{
  "n_layer": 24,
  "d_model": 256,
  "n_head": 8,
  "n_kv_head": 2,
  "head_dim": 32,
  "d_mlp": 768,
  "vocab_size": 8192,
  "activation": "tanh_gelu",
  "norm": "layernorm",
  "norm_place": "pre",
  "norm_eps": 1e-05,
  "positions": "learned",
  "qk_norm": false,
  "attn_scale": 0.177,
  "bias": "all",
  "tie_embeddings": false,
  "parallel_block": true,
  "init": "normal",
  "init_std_qkv": 0.0238,
  "init_std_o": 0.00344,
  "init_std_up": 0.0238,
  "init_std_down": 0.00344,
  "optimizer": "muon",
  "lr": 0.0196,
  "beta1": 0.95,
  "weight_decay": 0.051,
  "lr_head": 0.0074,
  "warmup_steps": 200,
  "schedule": "wsd",
  "decay_fraction": 0.866,
  "decay_shape": "linear",
  "final_lr_fraction": 0.1,
  "batch_tokens": [131072, 262144, 524288],
  "seq_len": 1024,
  "doc_mask": true,
  "z_loss": 1e-05,
  "train_tokens": 903400000,
  "steps": 2937,
  "dataset": "wikipedia_en"
}
Each number is 500 + 25 x the weight over its row's rms, rounded and kept within 0 to 999. Layers, rows and columns count from 0. Numbers have three digits each. The size before them is the row's rms in percent of the matrix's.

# q: layer 13 attention query, 256x256, rms 0.0773, rows 19-31,51-63,83-95,114-154,160-186,192-218,224-249, columns 96-127
# k: layer 13 attention key, 64x256, rms 0.0756, rows 18-57, columns 96-127
# v: layer 13 attention value, 64x256, rms 0.0723, rows 0-31, columns 96-127
# o: layer 13 attention output (transposed), 256x256, rms 0.127, rows 0-127, columns 96-127
q114 075:480514515492505484527468517508501499511488482456509531485468536521469531488493543573477483507489
k18 110:468496516512513474479436453517485536505488491515470527517542476510475498526487479495467521523504
q19 081:504464498454501510540445480547508485541510508483480518521488505507524504491495534470498496534538
q51 073:465440500486492538514527447516521473503496492530507534529537460439508559492496525477505551495513
q83 153:519528505507504501542460491520495522472502486518504508552482520480500461523535482519519522512519
q115 091:456517494488465522522493483504483494492475492500466511551508546467517541532491500541524526484484
k19 110:550485482532506494512532547485519518500530522490504516498490522531515510526520465486488555485484
q20 084:507488539501500533471523500453490497493515481522519472501515504500522519473536509522496530446516
q52 088:480488474499530482485550485469491484521465516517494486493506507507485516502462526538501523435504
q84 152:502488519504488485511510516468523493544510494493525546495541478469454500503492474478494521499526
q116 071:496517487512524494519487516501518483546486493482507535533505552537446500463507504519503531471532
k20 114:497513528460565507529514471475529506506502554568489494450547518493505514480511516499450482475501
q21 075:531475475526515500459467527492529501561469495478506503479486512545519506511501508486470527507452
q53 065:481522512511522530513474478447492439549514478482494515502499528492506464547503538527525506447500
q85 171:495520489512543491483480506497483457519524487496505485503482479554543525486518484480505530517472
q117 071:505489488524540525493474506484517532510495511525461466548531564495534482477513492517477498513477
k21 119:529536490518445489529500468467549480503477504517442530453495498534509503511522490485527523464472
q22 083:551473488528496510482504497484555488518500439537496503515516446519518505512460496480495497486481
q54 077:504445523477459490495524549531451493529483517503471506482477485528524528537527547550505513505509
q86 149:523491484480486488514471530494457501459488437508488498506488490506484566506467492506497486453462
q118 076:530489495506520522531472494514543493462507455511441438502490487504475509505487524468483486525497
k22 104:499536518504532522495483479526488487495502485494480516425416514473504477553464501470523545509485
q23 075:535481519530511456501524497457496466532532473475494428493579525479517477471552505514491496462493
q55 070:558503527504478476491504509510513506507482522464484529512521508553496499526527499517501470488524
q87 163:527493481547494437481525524477511459506511472475506470492491502491495464508487504477519508447515
q119 074:493478515501476476478458510523506486520503512493523495538503532472489499501498543480480461522513
k23 113:492458488485477539514511443498477507520507517493501469494513565468482484468554471568515500436497
q24 076:470499514498484496507526469506478506501531485489448521537462440464486465481543514480517499510534
q56 077:526464528519460502518512515516478442502495499540491538513480445550498503492510514439504484534522
q88 166:512540518489519455503469479491498489515486485446532535528464489494549471477510493498482477538545
q120 086:505509530446499506486449477504471492517483521486497537487457477526448500494483465437483499528584
k24 114:478519539506501502523514499505482518481507520512548503509475488516550498486511463468487492542481
q25 089:454550483484521491493537517499551468534491452525507541498528457531447497493484514462519477558510
q57 075:512485532485479495527539531515512486494486498513511554504522463497529505511492488483492469549502
q89 155:512512511491482475455582516474522507516511431470529531482525479478518493478516534504499488525496
q121 078:470488502505491536482529534489512454527465445504532513460529474459553523505484555519521476514494
k25 112:505467543406545469496544485454488471516500518506515495500506441467420489526449510536510517528513
q26 089:498482482502521499515523470537528500454478480463506501512455483548448512515481488510438530530499
q58 078:487493489502524502480533458529460466464501520479517519500509490454455512476509507490503527513495
q90 151:469464537516516474545541505505479486506503490487454506497481520533499512478503478450482547473520
q122 081:515520491487524517519490471483469504503521475529485519523499495508471521517509530508505529534545
k26 112:493525474511478459510582494480494488494485469514567528502447508485525487499512482488515481444494
q27 084:533513492491501485503497476504521495526513485485558498505501469505447498467452530474497498508500
q59 088:557482509483498507450507487528481473472501472428555531481522473528462507498473479477500470506490
q91 149:525491510501502509525470468539490500517495543486568496498551476516500530524498518504516468505524
q123 074:511548510453491501492517494478479491505492519525528508486463493490538477468515500482459489471489
k27 104:462515496478532500499420484508522497493489494496508502515492457486478505539540497438479476504482
q28 096:490472504467495507528575544478477474486473462524494541480514465503504458514466456452487457489471
q60 084:549532484503502475490472515529544529440507521468481504510493499508504453515468465520509465504533
q92 143:531522502496492473532545513513501471469493506489530505503500511492519522563540450493502493525532
q124 085:508489478497485466517528515486505499522513514478552498475504497500552490472495522488466520508492
k28 115:511522483481467493496464528506551480504492517501449470493548464512459534550483513495515502500502
q29 082:487505513500522501467473493503508474470486552522455495480479480507522493490499530526444488520550
q61 079:503485488502514505545538504510497515535514495519481560454515463512451570467533513441522482531538
q93 163:505507452474546522491487483500488511489501524514472508456475458471486484519517478489459533510552
q125 064:502490515493516522465539495494515472517509479522455488499478488473464486501470519493456484538506
k29 113:506519486498493519484520503496507492494495463493554492478509505496513545524504463491495511493552
q30 076:476489501480504508460486515500477457521501508530487513543473498504521527492523471552509502475524
q62 077:517522526532478477470442515496511460486490469488521484504514515479547488540492498546532538451478
q94 178:491474479447488508487495502498496483444475508516484507481476521500548500511472456483477549507495
q126 068:508502507547461509472451482484501496527565516515491470510498494466559508509534480508500528499533
k30 115:536513448513533503507507491504484510469513481512526504525523496508514497550482498557500537504539
q31 081:535490495552492471511466487458496527521538503506556499505501517504497496508483471425497550477561
q63 082:511464460502461496495592509488490503521491514501491510485500469522484504488503452440451511478507
q95 164:501491514515502492527495469474501488519466502443493496511456520509516472499462497487520527521501
q127 075:531530498508487469520490480470469548491456464485532498477458469497483474508534441514498496487504
k31 112:536484504524484472448487445500501477497514512482502553506508443502505509445529439507503486470492
v0 094:539498508469458525528476509519549540520512486460478482478555500487494493496540497464549499479472
o0 086:510470501504534470434518528500476497490510486520490499520481509504472485477518536514494499528483
o32 095:508466504497469484473468469509492514525511516480519464489506465472524491479528513561486491531478
o64 117:491479480543480544518489502494495505477557506485513482470494464479453487529494496489523525451455
o96 091:515518479516518478487473536465511490496476535527501541491429494536550500495491462445512526473540
v1 092:499557503529560526486482478464518502512490499507495511438509523512518508553525522504510525485506
o1 086:492524526449468522465460488518560478475552518538524492503507459483483492477479501471509504463557
o33 091:483553511477504429460485516549500495500502518526497485496484496519523516536489493539555526493512
o65 113:502507442502497476528484510479503461458491495508526517434500509487540500527462451475495541490538
o97 086:529461484512502549531568470465505527570513468533457497493572533488478476438486511517520470489463
v2 095:507504509498473511498496525499517511499513521507529534519500519493475522560473495530507513448486
o2 091:470520494493463543521504472517485485494510484449521523466542465544498530492492467503538436462481
o34 076:470527539466484473478495524517524534496484512477486526511504530496479518528501523468506565527505
o66 124:540472505473548471511538509503517533515523512499511463534492501518454453546477481515520485447466
o98 085:498483505549469494488474507510535475469514500478502503496495536454563507523492483513475483438509
v3 093:524466509488494481470530426514465515509540455548506489505495460477496531469534493494519501489511
o3 092:489520461510523555499475506512498490485520518506507490476531503526481526476496506483489503472497
o35 087:546476529485499515475512526472542485504487503500516500500476490478499471455466496519475514441526
o67 125:460506478513480467477474499472516517526501479526497498492489511524515484470497483490460526513502
o99 076:496483503490490524529444520469520473527470501494519517477528501452498501527495482514557491491489
v4 094:454543488499529486487476479485490486526515503471461512496498479481521468509480443493503484508529
o4 088:534474474500479535544508496500533478486544486528480443501486467463490489474503501491484481541489
o36 096:466495474536528555489481506544509505467531467422507466559498507533524472517505468498534502468449
o68 117:476509498486453491515497500478544497494517485488481559534487497506514516470493499548518491483445
o100 086:462495507524530500485494484506520502546516516502505515467561477444471551487509511510492484490512
v5 092:472499458481428511505472493531514459494500479511540523523499516493470480536501474459487559566503
o5 094:487537483522482513510498470483492512458474528516492555495512471533542523452526494504484511527474
o37 091:491489481504516474488488459520486529519522534540535506510501505475543549518501505475462540491493
o69 106:515497520474469471506497490554525513507454493476513489516486513502449521476488490485479488507491
o101 086:494533490512510499501503517496508479499479491479558504535482481495500489509484508551526480533490
v6 091:526513566489481449528472497503499510526484441474514527478527506500480500499493505481465514461538
o6 083:506491475518489498458499514520475531523492514525504504456515501518504531495517504549490488489465
o38 089:531580518443500497494490508478506465512489508503511534474519477505513475477507487535531508506460
o70 116:531517486471503507489494508513465510489513458494550493486538465547507537528475522481513522478501
o102 086:482452501501479502482486537504512568472522487453504486491521499474521516548551503525516480499523
v7 089:502509526515508524529521495485493502482485492501547498479506458531502457488540536499513519498542
o7 083:501483482472435464508487491460456494496494515474507491530524482502527515503501478493505510469485
o39 079:496545508493494523476464510539481484550460491474518526485502548495514503528537456496548499492509
o71 121:515536499488531510569480497514521500469462532515471483475495508483504475474486482487524556484503
o103 079:581496463493494504503486538489498464530487447522466509508546527494533515484496518517494504510570
v8 096:509504514506523481510506508514480478499483512536494455488511450490518464534458494512489469496496
o8 085:453453473523493482491541513473469454497496523487490557509509498514453511489513516489491533497527
o40 082:533520508482549506524497500526505515530462498512518486481496488489464503519496489550545488469504
o72 124:472524565518472496533526515484512532508513491497473497481570508512483515510457486488454489475500
o104 086:525506493510488525468477527522534471478511476483507491563489528491497472448485488515483495504486
v9 096:517549481457507471529467463506530472503473545469467552501537505525498513545516498510532528484550
o9 080:549465557555503477474470462497496448541538487526486487555460510495491504486504531502507497522513
o41 097:535528519507521521508515502581547516463501523455515451540530491487507498503505508515519506459498
o73 124:488500477475495513525508484518516517475472506505474487485517476498508567536499475498498521473519
o105 075:476475460466515478521511526433503498540527495512497525513509505516531504489464530492501529481475
v10 091:502479465534491491523522519519509491497497457505441486480471466520500483518460479501470501519459
o10 096:474511511486507516521465484486480500470508519492491502526464522507467472488497497481505549525466
o42 077:494536532462513466515480528535536473445526516507541480518496498461513469497528463529520507479511
o74 119:496535489504502466539486543515469489504511460491493471508496471496474499515529520497487484532496
o106 083:496459473489505535479527511508493514504494516527457520494461499492497530502509501498447486560481
v11 094:518502537512459500493519531498529498549543493502528558493522475538462503531446507540494539528531
o11 086:471530471508500519474508516460493508526478499522493485479512523475552520503480500518544437552547
o43 084:483468525490466518486468519490479547517486509510494517506502519498457552492487498491483480510524
o75 115:499504535461477484507488519464488500522539487493457550475528488472508519540495522499503562522524
o107 096:556499480504534488497527492550504537488495518463481481521510529515510473477510480507517469494492
v12 092:516480501547472509545491518450473489465478527532476477479495500493495502510484502449517507520530
o12 077:516484478467499470530498486519531494501539513515525462513496483502509555448476463516565478474481
o44 088:428524501464521471475491534487476506511512531493498527446500549465528517546499489500525503463535
o76 125:531505502515475496509521483510506468548484538490512482459511472476484477515555456479530479525490
o108 080:503468485520489494480483518508560464548484465473448495496488447503516491502513520517510514507524
v13 090:475529493572502457483471538482477504512567528473515483488556550475547503491515423490432486498502
o13 078:502502505507470523486539513489515461548481479543490523490522505513493487443463516471526504469515
o45 079:507492495462506411505506494479491501491544562475509480465492503495501485498508511475454541520512
o77 123:510507524471482510507496483492512500524538518493502507496493509453499503482514484480482528505504
o109 084:501514494515527542500496529482528534534475462499510475551506506506485501524519545506503481497504
v14 090:479509545542454527520531481509465486474505507478497460496504525491455520531523497504477478409506
o14 091:552507471474478521478473516510497511466465495484526540477496445496529485542524479548506502460498
o46 091:481479496530444506516510538503498476460527521432505478529522531521548502513479503504449457530507
o78 105:475539470518461521519490538518440525478520482504449436471493510493447545520483500491458536451442
o110 084:488451492484513508527491495487477479502503473522505521487476484540460517503488478468523527510503
v15 093:486515522500491515468454486503490542496533565497488525491525523556473484507501493448518468454525
o15 076:460495513523494428593523512492521517499485488503462473487550511490496496506492477484492479538531
o47 092:526501452531515514479551522459501485545540484521521493498422534511516524451494480464531470475493
o79 125:487529529471521533541470514516511515435522507526494520532482481491503494502511494500489497481503
o111 080:491497488458508493499493491492529483489500532516521495515558514479496470514438469526503508464471
v16 098:507476508522505543487520509496543558490470496510458508483515513477519498525531470516490497523494
o16 082:530491456504529473515527529503484513513523502472479488489536496528511563495544498463529531463478
o48 085:439519506481482485516494488498480533510508478548491526494543487504511513506511496482487484566480
o80 123:502465519486498526581452501493509559486508487552515555479518540497506550516499483482513498543497
o112 093:531493502477514497506494472527494470491452519479501473477465490473498465505488519519514489475529
v17 094:521526496482520483466517459498477509490551509481482488506530513515531520479485516514526479493507
o17 094:490488541489496515496555483501464489534482490499471517479561486514493483515498532511491517499493
o49 094:514452449534509494496503489453508448493527534531497456474510489473472509480529464496481516497510
o81 121:520488531468478476511509450482511492531492506457524483520486519476536508473476504496489533544505
o113 076:492522513497496456491457507500496518515530514522522555517508538496486492514450479510536502463507
v18 091:522524533498514532520441481501554505477499513527498519512536500503472527505491519522493518534512
o18 086:480504507486485497515500465561503491470522554544477516474472503453512488480517538502475510523481
o50 086:497442495496463525480455539553508499515506499506513499495529492473550515544504435536533506465535
o82 115:529509462482522524429503493527509537510507523516462503500528495478479511511503494493498506521465
o114 092:476512499525515526532482450476478466511502471515507476486469441499487518524485505461513466474507
v19 097:514515509495504523489484500494496457485540504496480506494492502553551479472520515514468470504547
o19 091:518518497531550518513475497516517571506497513527481512526465502492503508482526531466537538528451
o51 094:464497470494540529496500514513497458509520516547507470513459509484513559517483521529517486497572
o83 108:484467519486488523514538501496502498497529518530479478505519511482465500492489482506520455444512
o115 099:517491499474467509497511498487516544481477482461476502510527571489517465519491483542480486544492
v20 091:479478492468513514506529511495507501486503454479489443595477511500499493471488525518492489503530
o20 073:486520495468495462483487495501488488520521548524483531497513492501481463508552542480467505528516
o52 090:479509495510497468525493496520517518496496534537492490532501498451491461530502535523503534520477
o84 117:492493493509507468524564499493520470533524487468493508519570541532496498504520481493479501473518
o116 077:560507481505538513492452504555521489507464493459463506482456517498512510511472492533483435554502
v21 100:515514453549498501462512462534468494528485483485514507489498475496474475442515503544482495492483
o21 084:504504494513512518488472504512488490496463499492514521471466461545519476488520506515525497487511
o53 085:483419471532455521501472547496498514483515514423514556487543517492505494508535483496533495503486
o85 123:491494490544519478526505501507480445541535465465508541474478520525501489474500528465498524496495
o117 089:480505531483515526521542473475518508514532491508485450507473526470465504506455499518428504503530
v22 097:532501444494554565534483524474570495489542476466477456512462442494486510505502459457530520498492
o22 090:445469552474505495471512510492485488501503483483523505527485517547478501501515534533527584536474
o54 093:474524504497533476504540503514487524490510545539463516516490470523435519527440491470504506568503
o86 114:530525478518554504486446510503531520501530504516496441461504473518494484498504462508523491521506
o118 085:474517501524465525511467454508461516473464485542558485528494490504537494497497506541519511513449
v23 094:456477525486553515476495491520464501492538508477489501493457496514471496545464490484494529524494
o23 084:450493528499472515537521507449489504472505501525492498537448466534470500429499466468522499507520
o55 085:478513493473522550506519503513498471522525531541517497487464502483504526490482486479493517511496
o87 113:493458463435515464485522504525486536512492514457511491478501463494520537537477548468489500496491
o119 091:495522487483518531502479515505506488468503463535548521528476516547486463485521530514481493546492
v24 092:479533492505466485493470505474533489494494477492506512502455516528528476557508495478495528514495
o24 086:508538539500564519507520449456501465534497523497498484472511526441484483477493530561482501463522
o56 074:500469502527525472516530510480496475512487469505470480540499493482458517529493468494493520507564
o88 123:511532494472495512449513555520468474447501530502501494555511506505524547543510519479513484484454
o120 079:488493521490456485504521508542480544533512488522477528513518523504517508533460502514502505511496
v25 107:538513520473530503510531525492463486533500458491503508535501513480490501498517525545504491515503
o25 084:489465500515504490522520455545480495475518501438494515522547471485513490497511471466517516494465
o57 094:486543489513469491495467514478471514470533489486521502497483474500496527497551463489517496541471
o89 124:492516471505481514494523496490484525512507482495476516505490535463488449506493517551489471522496
o121 100:475472493497511469497540542503513547519491509487464470518537529452523495523492523544500505473512
v26 091:529484511495476507510549508480502516503534501520548458495485489480551531514480502486505533481497
o26 097:500495528513522486521460523490530502508491550506462493518515468489534496496497500508540516502496
o58 079:528468514505495510497496537489524502492504499481501531549506538487506475512488444497452505446543
o90 119:501483480523463498473527549491457456517538480534477530533499507454490465495497514500449505497510
o122 083:526517510466503484446492471481464479525496478540488462514513484496511521506532502490500501491520
v27 094:543539510508472501451486545450492460519478496468517502485514486471464514501524470526484492483502
o27 101:507450474473498516493518507500493512489508487494489531541515432542482500493499431470495498507507
o59 083:515468474529469494522517506423505429505515511540503517485505478486510506447512478525507519504499
o91 119:502537550511557494511461517507509505507502517483486494531528478499465470508523492486536475489520
o123 080:495480525499499489461480517538516503477505493493510460463498496489460512534559520520497525477493
v28 088:489520552467545525487487525487478506462500460499505508518510536494470456514519508496471468500513
o28 080:492496511526463484500535521520541500496489479510479446466508485520553494498493465527483484508490
o60 101:534516506542533496476494477507533478485518450488513484507453512496554440514478482534524457463473
o92 110:502457535502530525518509506528522537517502523491510518511521532503463464508498477497506478493507
o124 088:439545490433473529505501485474499526492513521538490520543518487485479560489531534465511527508505
v29 096:464479521523515477505545517452517465519468523533469513516518475500472518485510492519500499520494
o29 083:517528542523464506482454493508516526513452544507499481507507519503478482494422478510476526512547
o61 087:493501479532524494460505505499510502491526499480554505545470537485486500516461523487512495517506
o93 124:487487526523566505506511491506528539560498479480575532463516496487497505471537548515488524496477
o125 085:489514469488475455462495505473453520481506494555477483485484470467562477503518473518514471526485
v30 091:473516497498518441490479543506497508490504485506502511532506477528496518505477445494489498486501
o30 092:459481487508504511468526488455499483509495498538517494478489555469476519511455506491512493501487
o62 096:470496482480541556497490488529487469494477453487509507479514462512497515482477509471492481443513
o94 109:493511525507515500490501512532530516475504512481507504525505490469483493495492516521468445518538
o126 083:570519530514470519480542482470494478514486525471488495515519490489471527504491527508524507530511
v31 095:489510548480473518481511481434511488500516482488514484455522513532477482494497512505471481505477
o31 082:480497523535537469542523502479448509536511496515501512520510464479468495517497528499546540484468
o63 092:464503501478466534465502522489502526507501503494528520514476512503514502533531495570567504501461
o95 118:531515498489527502480468481512496504486492481516512488484539445472498538499511520534476522532546
o127 087:516506490528524489476503473531516517461491501466524485473516549488553490440467488454473496496531
q128 113:452487453516514520524549507500501511472519505537531526520524461517508518493520531510511517459479
q160 090:492497501549490498486493509491494545483477517540520528488512505483497520508512511495520513500461
q192 087:490518520545495524510539525493491494502498543498486519535507496481511492482539519516465522529478
q224 095:461494512493466508535505493513500524472495521518558495541494511490565483524535528552511525447455
k32 092:454486512463490482482552497450532497509509497461479506510540541470509505456474509517505488502484
q129 094:487478471486467473506480541517504504503491509504477479467458500527536487511488500537479525488449
q161 093:447516495524502512527477488511484514451498494535516473522490507477498488494509425494480479443495
q193 088:462500495519506476472483497515530459533514490551488512480464487501505475492466520518507498492493
q225 097:446487513543458523517522482457461520479513477527475469504560474475532553481480474480487523486468
k33 079:510514515514504530454451489490551477463512531498497478504468522468539465507522495530451469512527
q130 110:508503504500537507517505513536475492496472487496509555454566497476490524511526523523503490484503
q162 088:509491515503495528507537461482495490523505511520460508465499507479509471509492541519458499506501
q194 081:543504469547510496498538520532526517507471515488461516479529494482514496500512466494462493500501
q226 087:500515490487544511548486469547478487475529521468453480550499516512493483492471493522472492512494
k34 082:467491513482546533570515490507492491470491499494510533522541519515532489490451507558467508504487
q131 122:495506491519505485483531484488507521492513472513544480472477472533493502509520506486513526480476
q163 080:482488506492532493460535500488487517541525505457494533482447491511516509479502512474497459489488
q195 080:501453519529517497547575494512466525521475512504497519489473458516498460477515484463482477514474
q227 099:485495496519523531482559483490527500505516493503574518485512485507513524508506515426515479511485
k35 102:450503497491527516526553478516505486483502516479576491497464463479533480489504476509520490593514
q132 101:486447491551504481495496508522524511504496492498499527485470494517486470478535478486503495521502
q164 097:552454463495428498537529523479529515526471480551494470479528462471473505522474502487484520533451
q196 096:501495471473486531494520508483530496480479488532490537480465497494474478486511511479469513515503
q228 084:520479458480488510466508493555537489472485550512515540501520527503463507516543441477471535521485
k36 084:465493485503488501524531492489505496487498475536531459498487465499475517531512495486509524483489
q133 116:512480494502473533472535549513516504486482494514466472512532472536461515457478522488532519461484
q165 087:456485486507459500500483508533467439481495542518479534540488449459514527509535511493519470498491
q197 081:501484474491491534466504465522502535489508555526478495509472497493480526465514527476505511487522
q229 084:502494488492530549444475493536535514510483498538447502515510526492500512478485503529508500447488
k37 086:489501478523508525531485503504462478491520490500471527508465539522506487472501510444511533476479
q134 103:430474530441531516529474478483493493499503523486480523471504523449510498488489533558510469523505
q166 089:468503479509448469516469477484492502497508518518434511518535528515493526518528532531460473532536
q198 095:447479491519497490515492478500482519502491524509506502488529509467491483452527531560513466528497
q230 085:491499461500513473470484474529552536500519499504489504481550490517478500477516523538499469563572
k38 086:467532488522444497489464473497525483494501492523418501512530568488447498500533507534458458465514
q135 105:538480508558466463491481521497484512520492467489430490516569510497493453504507477523500494509471
q167 098:541500499523487471465492499521502531542510528449540518465508503485495498501463498526472506512546
q199 078:545499521536496519475500497486542493491492484519484475537484483461464527492484538513487511547479
q231 097:543458522523449497550510490505485486504492509522444492450567503512495535517497500519513515502500
k39 085:549498493501491519487512491511479491501476492480497469496482528499513498508455492499474469493486
q136 112:514515479508484538503495470482492486514534494518506483549452480509483487514484478538467514504459
q168 089:500478474500479527541509497505493419433478499472455547492524493525509501525506444497502533548510
q200 085:487548489474468503559525510494498512492486501501472504507510445552506485518502477503498498511501
q232 090:501489488510489501522528457526531464511500525457442441519463511554514484518521470516474524521526
k40 085:489525497489521464501492510537535531443494521466473480495507504510460533484482506478516555520509
q137 116:494503513491486504520475541491479496528516503487523471507427487503537489529481466431449498534517
q169 089:484492493514443480498512505535453509483511527452496510530454552510531470515462537481471523510516
q201 075:502443537517517466504507512482465495516522518518511513449499497516490461495541452442490488518464
q233 087:489520509521503517531468515525467487514494531494444489508487481546516499501548524501503499518537
k41 081:473504468521452511520478505522466496527527510471546477506467507492498469504455498470504513499501
q138 096:533498480441502519480478517505508530477520513554535504491474464477479511484520496463522500495503
q170 097:511506485536491493509498532504487497468467505531522484498493518493489487509491475466546493464498
q202 088:532514482478522516424537505497491484503526504482571533470469456553399534445480505476519499527467
q234 093:529489541477493495511568558492545492481515476475547512476513442456504506442493488481473505472499
k42 078:538507525519523495512515501468486511511536489537560468479432481516462498524509477545521506501481
q139 116:495494472471449508498503514464493518528505527488433475462554486455500563533559482488508482504517
q171 089:521469531508492453471510498477531503531516478509498504502491501473548514515481465544496495536512
q203 084:520499515478492487495485482510478478447499502509454469488497504486449532506516485486530501497486
q235 084:458473481529549448477494521489535504522487492504448488491495486479502539524517506518464501558495
k43 084:510527440486494478515550500505535543506514457496511497475502493516540502483479494501495524464464
q140 115:506504526429480501469512467510478505463529508484514486522459561465491490473518489506491523485507
q172 099:489495501456531515512436512505462517489492471549471485493477524541496459512461536461462525463470
q204 076:493489509495486500488455477520486490463497520457471509482513543518497482518507506533498496525473
q236 081:489496558492490511519460479510469489522494472508522489513517505478481507533533534483499483444482
k44 091:477506475547482462525505479495499522476532468537488522492431559522499515536509479492512526541502
q141 107:529530510485479479470479508500512486490521467518504450520575445501470486500478518501522492496479
q173 088:479477468477492492526512499486568516509543484524474491480514496498501464491469527510515524502495
q205 093:445482502473486472491468485499509494510470493490514518509573465473519497480479489514529495495534
q237 081:533523500467493496501503501534494458516470500505513508509560472501482492466458486483526501503519
k45 089:498491507495475522521467491492535482495468517518466479512498474484453477449483508478528513489487
q142 112:537511503520503497481470482472514483511521538536476515477504494510429473505526546505468492520474
q174 088:512524492470478559501513503483501499500480542507487485456508531492479509496502498536517471507519
q206 085:518530488514488526489460511493510461503485506497493490509504506563474506449522530489481514519479
q238 095:501489510537543474488508487525475510525488499501444497480542493495491495451508536509513477506457
k46 091:472514518499474515520481511520474553490503503508515473457427522481546533477533520490466491488527
q143 098:500471525519479481475454516481508513490513530512517422456540485458550514528498489543500470464517
q175 098:504469504489505525488488516496496474493509493470553450471528467444521562512522510509520485466500
q207 085:481505505479504504518474479491527499491480498506497488507478474518540487477502500507527455481514
q239 091:484499532458511510470501496490500447483532535472502501496513500469513516501515487509496522480529
k47 086:495466552503466527512441457508509509553475481483486493482526521494515518485501502530489490443502
q144 102:521513499511479438502516513542505513518509515442516518500485526520506460500520513525525508529526
q176 091:483519495496478493491525508517510547448493519527489473526538463481523505485506501505499528462450
q208 076:508466491456496453485510501529514500506491539486490505501486464512452489503506474450518444528499
q240 096:502542468533496466498502516503501533466480491467495518517556464528430489509514493517530501527475
k48 085:485515508472505503517484542512545482472475512517525456541518499523503533476477491534497488494525
q145 116:479548489481530537542524497467523461521490490488445525542484514500467491497466519521452482496476
q177 094:500511514528535500509518483479553555503516538483467518511495528525521491477529484527495507462524
q209 078:448503465495552498527498535478503485542540494497466498552483549495539472496476549522499448447464
q241 092:479501488468488545542441526466481480485478501494489480496498566484493512512482531482459504539502
k49 089:477504493471522513526554521473512526502526521516480536534447500502475511485506499473462494525492
q146 127:494483501505507533550480500521508480492520474503488514496518510502471524535463504518483475519472
q178 090:502512520517501516502524476519504467463502504512460489518475468479495531506488477527505510482469
q210 088:459525499520507505525462472528515493468506521488498495512495530504468528518485484469482473489493
q242 091:493512513528495493564512483523484482511491501496450555502459472513460478468484488515484513515498
k50 098:491487530545501499499550485493502462451499482453493507544487441484484489512491487503499531519472
q147 115:473495479494510493475530520475541490491500500504549491477543480467531507545475527519488494516501
q179 091:536488439451534496469560499500518474513503521500543470516575514511493496464513526520514494561472
q211 086:483519491513491507502520518520485475483510489468489482491535478552506522533460517544501492500469
q243 080:495466476515521539525522475467474500511466527465500465465545491531527531548511496540513493547516
k51 088:515499470508487528491491516463481491522485527544497480515569516501463512483489540486533481475472
q148 129:501485500505513485529457446469518491547479503534455477514489508525543476518482487480496489502515
q180 092:519527506461543528498477519450493501539514479516506538508503530487499461473552507462514523523483
q212 084:481512536482507513535499505503501478513499483555486505518547498501511521489532524480524478493539
q244 081:498487475492461501551478467496502518494519459528468514550488545512505513495464472534505477482503
k52 093:541490539478540522486490509509482485538489498498440536475400485511500488530539451459485535502486
q149 104:540477505482498478444551496453503492485508495495502484501515475540470500489443508540495497517502
q181 086:501485544459456458529488531509493463496520451512522484507502526502479459551457499495501482542426
q213 104:547484524484492488485523509443497483515524461481523486451540445491495500522474540508532486510509
q245 098:466497495471495491505474498494472514514533489524489474519507527500513474551505509526495517466469
k53 089:454449534513472526476471542473522503506517496498506507514431479502518517441482513524493526531510
q150 120:462485525503496508485500499503477523515474459518489519456472501448531512526536533485462499469469
q182 099:488496487503486500523503452514554523476544483487540482516557529493518502539530552510490546472478
q214 088:470477491510508506524519506475508509505490471490535545473523478484482547506487506498473524509476
q246 096:440507499530507500499454476500454541515522468510501462444466506501509505509531464502498503460464
k54 100:502523491503524520534559513475491503494520508522567497505483511491541511519500493419498566471503
q151 111:507517500530499468513473482503504446512502538505450513491527445533439507471492518457447475488532
q183 091:521555515519468505523497538444491481493500494463446495465498512520470459534524529504469494503498
q215 077:493550488482510492525460494483487505521492494532480471534523498499450479465514519484483485469476
q247 093:517529516515491509527424479485487469505499539487514546478527499508454508465494483495503494529544
k55 082:447499527485499501486543490517477507494470471542471483455479474475481491497538482487494500522512
q152 114:479498510515530491499542486502498468530535506500547498528458506510522478473471522507505515542489
q184 089:526517512491452506515514514507477473522514483508511460530486538469527518538465527495525541484478
q216 088:486514509510531516447516502512505541457482480500526464518498492477469532471500514464468545524506
q248 092:454452530508531470487571480505498515518495505492514510480504495443510509477476545526472503501499
k56 090:490491478510521478488514535518490507487517534546520473469542515522509479510486550535491468446485
q153 095:539503475503441471515508490514481525436499504501508494513539469484505497517512488505487531493501
q185 100:522525513482496502558473484496530504460475499542498477509502468495492520476511484512477472503514
q217 090:527496493515518480497478470484513513487470474477523471497512487484533507520498472515555536458444
q249 087:538487483536467431475463493516485522503524503519475496522531495514507499526517488481501521532520
k57 079:502552509497487508490456529499497516466472503494491477508487461506518535508535529487478487518521
q154 122:517471541485481495481517520470501538522492456480507480462517527507545517530519506557510517451502
q186 093:480502492496476535476536541517495537490476496511461511544476528472498472505515472534513487506517
q218 087:454504512500514466500498533484492517545495473466452481573480527469508472494485463565499526479484